Weights of a small transformer language model.
Size: 2 heads of 32, vocabulary 8192, 1.87M parameters.
Architecture: RMSNorm before each block, untied embeddings, normalized queries and keys, capped logits.
Training: 123M tokens, 7526 steps.
Each number is 500 + 40 x the weight over the matrix's rms, rounded and kept within 0 to 999. Layers, rows and columns count from 0. Numbers have three digits each.

# q: layer 10 attention query, 64x64, rms 0.198, rows 0-63, columns 0-31
# k: layer 10 attention key, 64x64, rms 0.208, rows 0-63, columns 0-31
# v: layer 10 attention value, 64x64, rms 0.213, rows 0-63, columns 0-31
# o: layer 10 attention output (transposed), 64x64, rms 0.295, rows 0-63, columns 0-31
# up: layer 10 MLP up, 192x64, rms 0.275, rows 0-51, columns 0-31
# down: layer 10 MLP down (transposed), 192x64, rms 0.274, rows 0-51, columns 0-31
q0:514498500485494538501467517497515494475503508482499487480486508527531494489530490506510511496491
k0:505425545540487475487475475522484504501518472491481496453491508496544533565470536554460460504454
q1:506494486493501482523492497489489548509514513532492515521517500511501486488498485478508507469513
k1:382617539569480504506465486528594419499461435497534511535443489508498573467508610532410619530597
q2:494560476491519516535381553483580549454549455588532584445439503380475537588442517412617532504490
k2:504511536490496510499510491487503478512508505495501495508476493495484518485467517512491502507511
q3:501560450482484523540506504499437487489538474479494552451507539483506513507497554497572486577397
k3:493491513516505514493488505513519498491480512492515476494506489484513497500486487489481493470523
q4:545500473570533511473532537498524500456504527500474507496486528517483513494507514496482515482506
k4:523483543487527531551515542492477457526488452507533525455348436502552492474464480478432455523486
q5:550461542427472535451477524472477502521521509537436513510479466479513492513514458518489482473484
k5:522557506548496490510420551507496470470498563469494542495525509470500504536536523434436491480551
q6:524477487487524440520519505506513503501530474519489491500484455472462510552482528526531473531446
k6:538453480471489510500545558518529512513472465453511484539488472476521460516494500470511565495527
q7:494474558490493563480482492501452547540521511497449528475492450516435478533467452488534498502531
k7:434488542526510476487450528512533511474516435484531475507516439531509521556572493517525505548478
q8:483460488485514495493463480483487522478501484474500522493509498558500507499471495554517531446491
k8:402447459522493505493491474476499509509498454517556447490469484524567463528533563587548574523507
q9:499554513543504545489438461554499472464514541496522544477485510510557514502498494441565478505508
k9:417566542523464496515502500531478537480490495513552524506520483544611516491454458525435567523527
q10:460459443526435406576563512547427560494457490526523458542496428486489510547552468518509483442509
k10:508512482477537514456428501478494494453519594493489490490549503532503509490501508483504521510493
q11:551501474440576466472481517508487514465525447511455549471517498556482518547580488513510489496503
k11:527468518510524465414491522502512463492458459482481443533479496518495508481499467444523480494468
q12:511498484473477495571497534544470532502477567545513455501498516463468509545639477429490480449499
k12:538542529459492454464485509505503551500496512498496534458544524500522500475473454493529515496536
q13:567506585538505536429472475521487490559497534562522497550475564466522479547448491499500501585367
k13:522549485444514507421444565481509421496420539490441522548492514537485490419479457482530500441468
q14:519533461512460440436471515548459502454447464487445535603524467522486517586529510543453495465475
k14:570448483418522504414454537445459420506531478548569490531565483532465480516484471506490495442439
q15:489446479445511487473474514501531473521569512495521491450543431490460505510539553565438574527563
k15:439487529557523445521553467455494513481482470544490448588518538549478470535423499548533550481482
q16:506486478488533572468356421421478452523498508437432535487451549542505505540423461570509510475434
k16:507481445480485472476520482519484542445528517499495547497522565514449533476474493483539562554522
q17:452391435534412511535535514495439542481503626509632475467453374498514465540416475531563473495453
k17:510538540524456489563552465461460497509532532490466475485518471529485514485539464586534524563492
q18:487399364554506504546527505444524496396534587465518482532462475461493445479434478553539445427567
k18:427513467513427464492546522443472615451455499567489511483539493401450488457565644474556539561528
q19:544666575487453534512468563558505482490528544560461475492503491418505515511579467457487504450458
k19:519488514479514510534535554514493463474453475431509561488514482541495454510549453478582546456514
q20:605451611530469536364365551511568440431501486463460477525517496515509474550563492513452467420536
k20:445498482491509507407462593539505490523472539475432651518581513606535533463439472439474558485516
q21:474449537547442462453537507486434466478482441420519439515534483508525525507476469589503463447469
k21:445408406510466498451535474436485438523457489488539471442572478501534474479484524504501564481538
q22:520426524478462522464568572558510493479518555489426509544479472482513419587519558424519521493485
k22:559411508533449555467525510553506509471542527474497455512484540406554469479413478456568475541437
q23:570481526492586495456417541489480545451365572497511459545513504549495492540518532536557472508450
k23:489456477455473467457530576453494504561387528501511512561530505519442524592512478466534504495448
q24:514455537566542485496550462554486469485483524459505510530426549442491506454495499548460537452467
k24:481466518501548494458426511464461504412561592415465455464482546454410477526473441512565473520439
q25:443490446496424516617510548497516490492434502465570555473490482466506512490536519611493494542586
k25:434478492614505524589497386483449471502525456520503476513471524463516529505541606589480490497550
q26:522376487420460508561547463553506493554460481529471491547520426471485510465517470417423521533631
k26:527432483448486586509522460506491507569478502546477469536459481537524516459562453520510501489528
q27:517428493579518459524664450527470507475462523489623470555577505605512469501545432539514532583588
k27:500439484492488561550556513541563548490452512564579502443555529511476427506529379440583486539562
q28:501533500502495525467506445467465543490522494563472485488526499488523438527489478439457520513544
k28:538476485524519621465418490443403523541459516526577511574479509534499461547497540533380489467489
q29:512495480501512457466456605467452558448530575527499497520449526460473518445539571516514545549494
k29:485510507556453436470468497402454520528534585459466487546437580430608557481605555527456595481530
q30:492530478472519572512460513457571536522523496483551505496504451564519524423522487460577570517527
k30:496445497503522599490481457463516511548483560576513440535462470452465395412538468470586495546500
q31:490580446484472512508565462540572466549465485572471524508475518472526449465606534442467565497504
k31:516506453436453578526510461530527437576445427579513526452494458529478479484534500448506571483499
v0:495570387490505504510518557485544515513523460507416461496574482446492516491514582524491444551500
o0:473453587607434483463503481509457560495490530497573501512445534533499477501505515484526502516519
v1:474446491444510507447491528519487500533480504498508543495481558474561549465541431579564514513523
o1:461525462507481501519494512482514561471480425522496500443544481597471492544482547520451507517466
v2:479517465502469445459482415448456533523493465521446522499473466525480490507473484528484430574512
o2:516502484562487516541563547578561517472498500489476497493473523448475517486571516493547591488511
v3:498476468510512441534536533471555515483498452496475475464504474466500541504495530524503545530533
o3:458518523546457514509538486511477507525489535537499518550487533502533403529491456474387523474536
v4:520527550512543513506565566531506477509526497518526457508513531478513443521496485518470494485484
o4:486482459489454517473456483467548460454489501493527455436460491476516506512451423515498479444506
v5:491525514475512496540542541526504508545522530456580442516485544566505506493477469527632520557443
o5:490484428557565517490475459497492551465462489394519573474510542478537435485437497491413538525526
v6:555543476554454503538441455516492494541489470488462515533490483500565500533487512520527442508453
o6:473448502444590482458480522462498457477438540527506498510442539507445492480522514525510545438463
v7:544608483500476545474475490557526475521515494477525420486511526568521482473410514450563483529550
o7:522483463525547482469528505461480476523538518470534534447471536501522445505528489524499488551438
v8:488372505455524516526413507528489459478502469566488540492448486454563509507517438506496429499524
o8:505509485514525512463424524466394483462523506470517493439451484576477561526468529543468553435459
v9:523461473473506494475503509514541469500521501479502529450521533607531510443465539565588487527515
o9:468494469527535443519551545479454569531504539488527514486527556518448489513489526517478490521430
v10:572515491516576521511511542515569514526464521525590524520480488547458472493498522497547486465550
o10:465443502525508452447480486472505491503568547482507413513487529442494460517444525555421504508450
v11:512529449503522515476442509498522494424547444403483468511450536572474467502468553513541461434545
o11:457484492573506428501535478536550518554508483529495527547465530507549514464396507533513512505439
v12:505587467488453474463527500485500556493449526516494533548510531550518457591558491544478535485467
o12:529538536520525509539503489524540485493507550420500506468496484481471487461501453464562501509517
v13:474567561486472529493498483495486451524443506490537492535477474520489544541514437500520551444512
o13:512453424492533514544431533465491440457506490496437533540475583470531450507486486515494491543518
v14:508477523526486494467500492490466492521522527563473469511512494525530431503485558514502441508499
o14:527488563547457505476550506528576498479444511496461502491540537459428518528514446496484519532525
v15:556478526493462532476538555489554559499544543490461508505460531496646499442463437481542527527452
o15:485506493535493509572466490493512426513461484502470515515564496510413522543468431523503452469455
v16:467543480561498492519574497508489492548487530476521489510530510531487574538449507525428487465480
o16:562483528480583551593481445463582474520489501512481493452477490457488442476597501519538521446486
v17:537534501518499503477538458506507457464472472446526543555414471516496491469556539521559468431460
o17:554511534507445471479434479520508542524514522530419476464528506479502505482450452467511488547483
v18:468566489542481500469492562541500499527525513488524505498455517465445501496466526443533446418473
o18:557438500500531531505473457471553495560440532526544453478440557529524457544445485458530543552514
v19:517562443496514490454560475536499516469489538522478490498476512481538442498512453496478542487490
o19:548529485565526540491433495456543489535507510477535488498513510490478485489447525500568492476457
v20:461509573486531454497520536450501525496491496500497477509477503555406492439479462517529520531522
o20:498486487551450466483555484541515508511522520556508496479532569476574455544530515484470497527525
v21:490493476503546487502478515488529513505517464550477546500509454503504544522570487474455491560485
o21:458521544519469530549498548492462524539495507532494489502503509528515498451482503525473440438464
v22:552524447484495526534470609455464528540496462523481441517425468518451486489411425544495568499476
o22:415518491505476464506442395477523446456505528513519575444514537490504507487527507509442546482546
v23:513483551513508497539500542522467490470494531536532463516450507468448495530481516483506483594501
o23:470435488480510471436487515462489473532526458431506536525517424472516548547513533512459507450510
v24:454515502487523524462503505481544546452543538514522495464458501522496385500402494511479488462446
o24:518500432531482525469458479505477469514453510532485546515486478444452537448519471493509530576558
v25:535506536580496435502499498549526537456522483485503420521533531480545524463521575501512536566438
o25:465463487469427456517565546488552458536448451509477525544544450463464515532516470513481467462574
v26:542555480513479499574497483524490448504536503510499492563544496408532502565523524502486497499546
o26:499453522496499571437450533493485506492503498440496527456482503570461466472513516492525507455470
v27:501464498543517489544488516459495551533535550551483529484472512572425470481491493568566430517495
o27:493484476466488508509562461543496422459528452521509477509499511454454505495525553494408610526526
v28:494486495468524482472502477554522517456422510550522507510513475470493482525518503528513495501513
o28:501499514536443503493484517492536500489500472499447497503465436489514535492505451494477482526511
v29:436474413533499527485468601461467463499514580508535508521428449498506453493532419504468537474482
o29:478541560485573457542427442544550501577452485493527538468519481446538535479430555566523508528492
v30:485450515492495455580464537521483473504564529534522597499586435524535442461473556491540574507460
o30:450553479474506535530546475567442526523445524519476511487438477494461489504514516467420454515498
v31:463392475507489504540505515535497478502466442490450560517430506549550508441441482526537533548519
o31:442572504501553456539512485493518504477540496471588529467490516495484509511525499549486522443512
q32:474362455484434491587561513438504484484489558467521491516557456506554454529471525543533502483524
k32:542307355536553532644596471450540580491411567406555417479583498510479475567447427517583381662587
q33:485664551511534506458460478543489490482543465538493538476442573474448518454520491486493545524486
k33:504423443463510500575540538514484510462474561473531478471498509485504442567523466494538481521532
q34:485672474479502540486468517527491474468524479539490528497492557428450506474562493504465499496483
k34:515527615498512390431452528565522469592528441550402503467541481558458518551526535452486530514491
q35:475542531488516511512489538470484482460521471477542533542532511485520487491513526539504494422478
k35:516627522465476470498503542516498474478540505521474559422484517480545481518533563530500551556445
q36:450491483519519511556525489464473497469520554518529518493519474474563442573493509523464507486511
k36:500464506503477542507433510532496584522484483445511500472565462505497514514462470510575471595567
q37:509611508529502466498500500541486476499489505561503553495482595553481507452525482496471496502463
k37:435613532500456495422545509526442472534554474623465577537475485477481480533535556517462556550507
q38:492524517527526502471454483526466523526486444609463545546484535519413578454495501523488462514480
k38:434627508490513503475482515518506478517529436521514559535485481541544543539548522516455499468493
q39:480556549512493529427480490525510506519538450531476519483515504536514508525546580485527502467491
k39:476566536478496443543521576533495516484486490568503557503490511477553489510510495462492529519509
q40:473482537485481483527467513483498505534449581428483455503515480496478470548491432544558497495499
k40:496380444535544554574521475470506558485465537464496480461532505507504516507472508455501452570582
q41:513529558555508523474465450546442548522557459495543524519507525555499518446534538526558476475493
k41:534517475536476503488477560476553526475540535526456544523523489408489514475509528461469493517478
q42:472499550541526538520483543528466536506519566490439433458523497488504441488528441496561482488489
k42:534407479513494518567515524449537618456411545464534513463478486521443472500492456485546449417525
q43:498425487559516500500551487491529542557479460437493495550518508560534528511413522519557531483527
k43:583437505498527535429465471403451474502485521474501499512482554531490513431461501585494500480447
q44:472576638526484477430472526518494446468452466529538507527488562511454470475452530401438495441537
k44:468548479587473492469520557467589470450509461469488498454498523527444517556462516521539489508507
q45:471479492509546506595533491477471458523469493442557450490546484497560474500428489547521455473535
k45:500399447514537526531463496434511578540456539403503466509539474525496534503490527531555413543509
q46:465457449513469548489584500487476567564592464486458477511540488517458531472491506564574497498446
k46:540505500482464561472463536459522547412464509489504490451494469518498491471473460490513394483528
q47:529434519525418522455526482533515483522536423540497551522560445529502516505540543490515574485576
k47:496518526519469468440492485513491482536522469544483474463484484451478474435489495499514518476501
q48:461549488513567467553509476566497506575493445529487466517491550519508524538501515500527509538463
k48:526513507452501458428549505514595456500532442537489498525442488529484518483495484553494505401471
q49:479546507498488459551535509547475457515482426467480535548448490478503563446470495510539423449466
k49:477541509453498495528553496541581511518524511534444514495522481465501487497592469499546449525511
q50:482464471529520515576519541508438537505445552445511434538503464507495556458491453452531512552511
k50:460467448545489539532582500526515548479424495500504520497531488472449512496556497512520477536541
q51:563471568493493469472500514593544487480492471547536481501534465395509496538561518521499478547495
k51:498526496494518437491408557488484425562557473509487550579520563491612502513526527515490517544457
q52:532468526406492525527537504506535501527517557466520492478465485470480526492539522532521483453507
k52:558498463486548552595523536468507527455467535531502496455455454450545435472496442459522529477525
q53:496527426565473557537559381475512515502563557515528570509573493480525419563448526530378543509497
k53:517547492505458583513517515465494531544498503517491494526491505545514491467530445485482550506530
q54:599467496557470504535470508531484516437502470564410502520473472449442480535507517534458503548448
k54:438493527504476467416471491511474548503490562533485446469461551481468462479514516465451570569523
q55:443553446516425490485549523473514567541570474476530550571539485484546498438493566444441473562488
k55:472522471509473442519476438508462480472491468527451519505568478468461548500491492422500418590478
q56:487549489479501489500497536439494494506491451508514490546501544506515525505526508522457520546474
k56:502509527557528438472494513521508498467467487453561554477477478469511515561498576559456460477489
q57:460517531556491497469523598511455522538517433493496513593536457538455520427458559455420467458449
k57:496548522460480467496492513514420541465534456500537524498493445523576479500512551476509550537581
q58:464518479484487536497516501459537438520550501547459506521511509506518532432526582502501513476593
k58:506534483485496467588473472561515542520472492515536536439504460519476509516509563452535507548448
q59:479438460468532527472440506520485516476532512494426453503513456541465502520581492550503528508499
k59:507490464542481526531526450483538499519489540470494492458513442494481518545529453436438518544520
q60:439475485536481500515513453512486473507563420493506518476507471533490501486570531586486536516470
k60:455516537430443480600526533483507513483522487478447506498524525462548497473521539452477540480556
q61:567449475525504494445464484503475438479507505505530521516453507475502591464462535494538525539555
k61:445513422576507486511526505463497488473529510487579546517558540474543553479503556532458503518539
q62:433511469513492528528477438459442536510504547571511496507484530492498497460466537551474498444502
k62:529533468521530451479451539554484509480451482497487465559520514498459477518492526504469484486520
q63:499472508542468567500477484542512527549514419438447569490516505479515443433523456567575550505501
k63:562489489547529579490446491500515601464517517504526512589461486494441531443503527489564508521498
v32:532505417530532493485426461462482474560448464508428467510516473538587495464495501405447529514460
o32:541489451536464520493435484461572460439543498423533518463572475480497516558504521494524534540573
v33:530493482443472518477477512493552583524513462459433458460472437597460509564516537446527434489510
o33:509507552454510478477526468474591505571440440559555539488515455592447549517468496490520431565530
v34:498463488474502533526497562507519449498539523523455585487486541553553540471459488456482471516458
o34:439510475446516533463501417514539543501539523512497478516524506505532481523473551463525490560496
v35:520493528498520501435517504524519491486537507466521494506478468519513531417401496474501446428519
o35:488596497443542506499505494552522497478472432486482543518543461517505519495465466499490501409536
v36:472505522514514511481561479516429535521529492548567512518565505488439546503482502541500481490529
o36:500542554491516501443520552472376460490550502508451494474490518480485509488507449540486451510506
v37:466524469500464515520530509416532506463513587501512481530490436458548537523497556502481496491470
o37:458525454517483462548512486541499546518590465509553486482520483461449424515577534470504462453469
v38:456466495477433541481441443507505506491468535527455588488495534539467589565452576424557551571476
o38:421515432558434449497443443525471486477480530526507505511480521490506476591497592476459566551477
v39:435482497471506526499521539493482458516474546556524474439597489501484495499475407398384559397424
o39:456628539472483537496461482486516521519576500436481467373539493528483447470578576527503545525542
v40:576523535469440521520463478498488544576449480462629585471557583486485532490559525491515496566557
o40:497440466599515415464466497484442532588527516562459605517449516471461513476421523537550461589496
v41:468533461513513470507517618547506529523448506451488533472431451467554481485479526457481519520509
o41:465541528534513550511493500453506542473535491478511487495480512543605501469501407482491426488484
v42:473482413571515508449469449523464501576547496444504490497532484499468494448486492500402484460502
o42:459469517430573462503437495480584516503430471387438569451537407479483515491547393548562501465557
v43:525470545473470446560530490556491583432560468503455565510446542543505462505452489510521539461460
o43:526447461465547547536491544528475593540444495465527388488467562482555495527467493453470532520510
v44:496482475498454535505522508501502539470450579476501454502426439540463486492488452524549510504496
o44:462499463479483468527500501512512482474544505581581517490483513537496451521510464456500581472463
v45:412526569500558463476538412512519513503528513530478472474492495545436449486534431485429496496463
o45:510412551383444489484537511510498535520371384526380478429488425507435535452510503477493476569483
v46:577530514459424475503499460566574544479597505489500505538470554480379422440455583460422498514502
o46:518563473569531572596502496504541612506417378485454549525473510559515498512486520520501579498511
v47:411510492508554545476483486545523523398443494453561457424572473514466450599472517493449494533528
o47:420556552504449443493462510491532486544415585509555534448465544510493491407503463497523452548556
v48:432459538464559496556541581413537488471570510472564623555436622489420496537531429494535519516491
o48:530498506452521406484549470521490453439487561540503433545490505534503506514555570495503515461457
v49:524453514470481493458508506532444520454469450489476530494532487577468552509517581465511484472543
o49:491547524530475495533464447497464487531451551551506478477547523536529500553495497503509489499579
v50:407531450443460548520526519545618574527485584505517477507475484473539526597482637538467467444512
o50:439523512510546408502506522472469573506507456470513513554502521463499515479475511468592437488428
v51:499455567507503435542515420416613554488507513582494470472491490570543512419482521451456507514479
o51:506389547522439480471464491529458547530524421546481469505479518496485540494493548507473520579514
v52:515473504502536447448507482458506466436535471558527479499466584415493438463488489525518534529472
o52:537514485524538549524508513542507456471465399484464486510493515467473500460507623557473502489454
v53:496513434503479509521509501481588455532489464526441491549445457503509466509463493488421533488490
o53:493411440464513542512537500499580540482536424450473455477510493489538551538567492471525556479521
v54:458483525512471470519547473546495474502430492484437535495466490482513483526496518517500516519508
o54:470493440494433476531534478505491509482474540483492473489510555495564451544467470515450535495467
v55:463484512535500493548536430497535567514473488485554546470543460442516512513454466480468588505409
o55:521444453520490499530478585558451584475533556487480503434449527458529478478505557476522548537450
v56:504498471493465433454470448517516470502441530542518456497521498404443456539483481467560499554485
o56:468486476595481494545510518505492505521486429449483607453534565413464444493539544573439506482438
v57:465460472443558558550493554504523487525523444503526606533512493477448560538552457473562505582466
o57:483467529411477440535481453481558498492454568539522468558485474488483562504511554516533509532511
v58:493482487474447486491447550442443469502583507512480521513478462512511431394538498529532495508540
o58:533569548495480558533539484469508518512492460568554518550545481612588533514472474545512453433477
v59:491510468540427556447465499558499531531486540524623495490587441512461505467430503457484425398459
o59:425558499536531454527408533569477542543506482466493512493486440429472510447474381511494514450504
v60:593505477486541414502544503527500554506442441517487488455515495542461447439566583511488510502435
o60:532502518520505512549504572563520531490467510425523494466466489483559517481456475576528525521530
v61:490493483426507541459492505544540467521515534431478531514477470448442459429463499410524487554523
o61:518512517513558481501496465537594466467453523437450472449457503469514507501644520470583611499515
v62:405541484549478550534457514537506490549525534507476488526403510491552564531502461526561481511499
o62:464503430476524450463538415495455437459535528488517511598478451495515502558507520422534488506415
v63:495497494508536459508419439381433507489469413540471513504501445477505529495455464450570491539454
o63:520455485537513505515476476468571474466502476478547502519575464449441440541473566500504519559509
up0:477480492574527510485542462520529421540513508537505508500510544496625490421466524561507549497532
down0:554532602540465459500536500492562477464541483531496470515543457499530541492511530454528451531498
up1:515538507540490437468551478530549512493468494473535498570475520468465515487515464523489470507466
down1:496538466463531490560485487492530556467464507468539503581481529488499477452457456482483509581499
up2:529505491565510539544545471487594491505540462512449468535446442457515544528548523520510551469478
down2:456449497446520481417488430590532500494431530550549506496488507461509495493524459501479468444535
up3:493566456473492483475510507478511392442499464453481500571484485475513577546545546461406412500536
down3:510557491441535531461486495452516490505466461521467482470594589463503547509475485513507431599468
up4:512531533541552545506453496475475505476516422455454505512479470485512588492480525509477586571488
down4:478413500438472513460532492550425437612518491480522566468572529471551489546451461481471481566515
up5:509534541447503462551451493564536472548468518495543492536547571499537457540501435526480481517515
down5:479536469472489504440514431561469522487483514465489527503534476611454441490543496473504581485485
up6:493521437485536428490542531530432483551528455484478517484514452494466538497509553433512510488454
down6:496491554515479548401489532493462485475478479506503509517460422512504522436490494425468530496461
up7:531554445605499427444505553505507553461546490588427486544515476486501590478472452455473514505512
down7:526508561509488423507523375556546470526385528484585465502465530494520494518458520556494457548531
up8:412502525559528445512547489482496483488476476524420499533440532477504507515594507458446538480405
down8:547474434544511496508554457531435524498418483513535480477487472500487432516489444576519523508472
up9:541544491493549496512516523544564447519472458469556493516436536484446477490511474551506546468549
down9:506468463479448498423527465608461491480521495446517512513518521518493448500499472504493544520544
up10:558521504544494527482515519551541537552533544480529521501404476495476533516490464508504570480450
down10:515482464446511455497511491489551579543486530454542523515554364548491513520479568515563544496515
up11:517482515460544399496522507472460513553537474513523472548515517505536504545544503553499514523498
down11:531471542511430497501507484493532544485513497439477518521569547463519488513511448377447446538560
up12:470511523448466501517527527571488443504461531497424526487442601501500544481516511495447559552481
down12:500467502525483492473520484558510527507487511581475527439470522506433500523430490446443529499510
up13:545580498487577505393486471476491489503489530501527517486514452547556473468496549476503525401523
down13:530485489497547495489520457489480532565531457478493491457519467626436485462494533504475546432527
up14:561559479475491501418485510511475448497458513478489550505524518465486512527504513489539539511446
down14:475439509479472547478534472498455495493527504541478492542513528570456450462464476514514465523466
up15:462530474464499453492489461468583531602565461455480525528418534480502513519461502495345548558510
down15:547580520478493522476565548470480506438549489475555496540543484498572414491554480480540488498480
up16:460494479547571500488537439484515501589488484450472522486526459518482564434504525441406508471471
down16:474559474548496505403522478522532524629491438508447568473547474491437474468484514514398441504459
up17:530492550484430540490522410478482442485521525530454567524416556467520500498473528496462504475448
down17:577512567537536511554472461452488490502496516476472522568501465458484545508534524552532454587417
up18:490505517553542545492500425555491474524505488480498494538523506589494488485635486490462501511500
down18:454492506511506489478408523561508494532524572518508556494520530472527557540545519434586486455454
up19:606609497482520468463567445460487479510500482540472427505511519478494530443530457614538565520482
down19:569506471550485568474552551519536498500444520499527496528491515491486425490459556502555531519442
up20:502568514494469442490477546453468537488507520496423514520552491637404477526544570452565515491464
down20:512463567535457467483483441551496415445448493532548470503458528449448475567542403559516509468494
up21:526509482467512465490510471466504443445504485482502502528485472489528593513442456517510546519498
down21:526559529474481547471506487459531492491467497523416523521536512460534467436465505445489492547467
up22:563508488475467475581535541468516452471520485499474558510526515490494519575447515527513556478527
down22:432463483536474518497493505385550534535462510457542489483465527496424499482481458488486500478530
up23:501557515456513446509501521562470463566430453495484471450578554507454536493597500467516502475415
down23:467470538410502466520536450425559518520530514499536514450553563488485549479457602533500426486584
up24:505466506499495438504502521509513446483471489531534524550490589452546497547500499471508474532523
down24:521592508518468533462528578565451542513444499512488480523498487483415485476545508479477549466529
up25:540611455447510555514482450503483475505511529497447545482527534468512494449551446508502513566465
down25:546480495554533523492480506437452506477465533440468507495532479514546522483516472441441450486504
up26:486594490489530373498460489484530472544514518479450553524554483478468476506464499548510495518492
down26:551597430504503461489515468417576520460462547512494550467456564504398373523521531513377477485401
up27:491499516469497502533490527494562478518456486475465517530504459534485524542519546516329492490540
down27:514453561519480510520409438427485488433502481468513536523450479473509486521520534520498478496501
up28:484493527477502514532446493512502513536499515548543571492489426506480479541494518458477511569457
down28:543488495431499467563556485504479518557559548520488521471445548492496484533505517449489494493414
up29:541509572446550473520471532522469480463556526547524453443490554442506490486501471475510476475543
down29:446526480512510559493495464442492518516487454468525510605472476511503506467481489506446500547500
up30:549452470516503450520536531494466527501511514545496510510454483529423558455471463519457515532512
down30:503500520602525524456470481443456528479520496476536485491525542573458530449496521481592533473482
up31:493505493531500446466542468469562500508502477519468522561532552418467460521491463549529484510479
down31:523497529461494579544515436503436451516483494507521517498431524549500487489488477534463542565543
up32:481502491485534552479413551657518446507491447497475482483489471523499482491517564483516515526489
down32:521511435458458484448539399487479520496557516625560502572494525446487495445422478507519547523562
up33:533498494570517520496576479472457477566487487455512553500450446454501491504453475459500540516460
down33:538600544576545546553465433527489491544537594560460514429431530449595433549494448435556624546381
up34:525515522448519471431501420539536507446546517415483545533488428482519571510501463496383499539488
down34:493453525488526542450522429450483422508474526485393526478466593521419524512492550571449481539478
up35:472479505512521424436517546547483474436462543443496524464501495555501456469499524474464551442370
down35:471463487465432443589471472567544443463436482449520478601455507492541476493479531570527506496497
up36:520488554516519447505507536579535476506471460519442458530549550453460534568480513565525489495505
down36:560561493532534539552506552513495541546517497577472421535499542448529483472471489515537450514464
up37:528500529417392503509553503506553491463480425445539545510502504471487549506496454507505563512427
down37:479460517549491509504483511431544426583493531468488525400517541480541400503500557549489484490506
up38:537464460459506519537468406525501521508489530568457508480489525550480546536535503546505505527507
down38:483435506473464521544502563539497529520515497497513474529529468500508460507482475474490488508548
up39:464577542527493463473473540497493493506482485491553462555497549454490550456492525517442498499497
down39:446429508535465483524510493503512515526454511517565516464521545515473534519470505489518537424486
up40:449474525529545474505497493562503489499574527465518536488475505466539539548500561527513506576500
down40:511413566493525523533527488457514488496524507481418502472456505465526463497511517493421468502487
up41:562618533470529496504543511521482495484515466522437500525465494513458499534478457446452490545521
down41:486528363541551540450492501519536525538533527541459521492501559481490455484510529422541580549553
up42:461524500493511476487500437488486464510464479511528520428398528501540505541498550611502495524442
down42:514506486528449549487514507471534580499516502445526493475421579480479471558476562466458505532496
up43:469555554518488499440557447554441495535522528610496507543544526472479543515556513461501519492563
down43:508437513463503514484527528477552504468486505453540460506542485462495478509497583473590541487595
up44:547563488468450528527549434564569548613518536478409523470575453441487551489469517507485612496443
down44:412479571472463494551438570421483508463505417492534493556562585513491564478536598578521545500482
up45:521513509474479507534511478492469444451477516518535523565397487470494517478526536543438554474530
down45:455483578461504485450495583408461470538558461480479493463508528505493497463494508463528508525516
up46:532580457483534514526505512469527531547537455548464516471557487521575508520485543503508454514449
down46:453445505534500470462453545527512473493476434460515492577447393498460458490545529515468469511548
up47:516499457501466464457460480487564432475493484517487533480525462567565574534488462531541477546472
down47:467493538494504542500544556503457562490509512502544482489494541495524468461523513396518515483492
up48:504515597451522493484496552543494496484536482487466506421545482496501454603518497480457552609452
down48:526441485430516468426484502553420468481496501471472514466497500563439515506505495434518464495540
up49:534517541518511458554562482538541525539514518469473505468523516438548531554484511564546507469463
down49:434462491465487529538497482458491500532510507474510507493463489501463434481489536469462465526510
up50:536485459525520503485574511563505470567487546536498526484523533474449541504492560438457500422543
down50:427499538593504432512496482546571534518473498456488588515517449460589461504491516494472488524466
up51:484495524473462521427459476524478487456469503476449415514497477491481505393452503497581472524510
down51:493559438475522497572475456454473574484475549498530502447442531512439548455556503598520516420465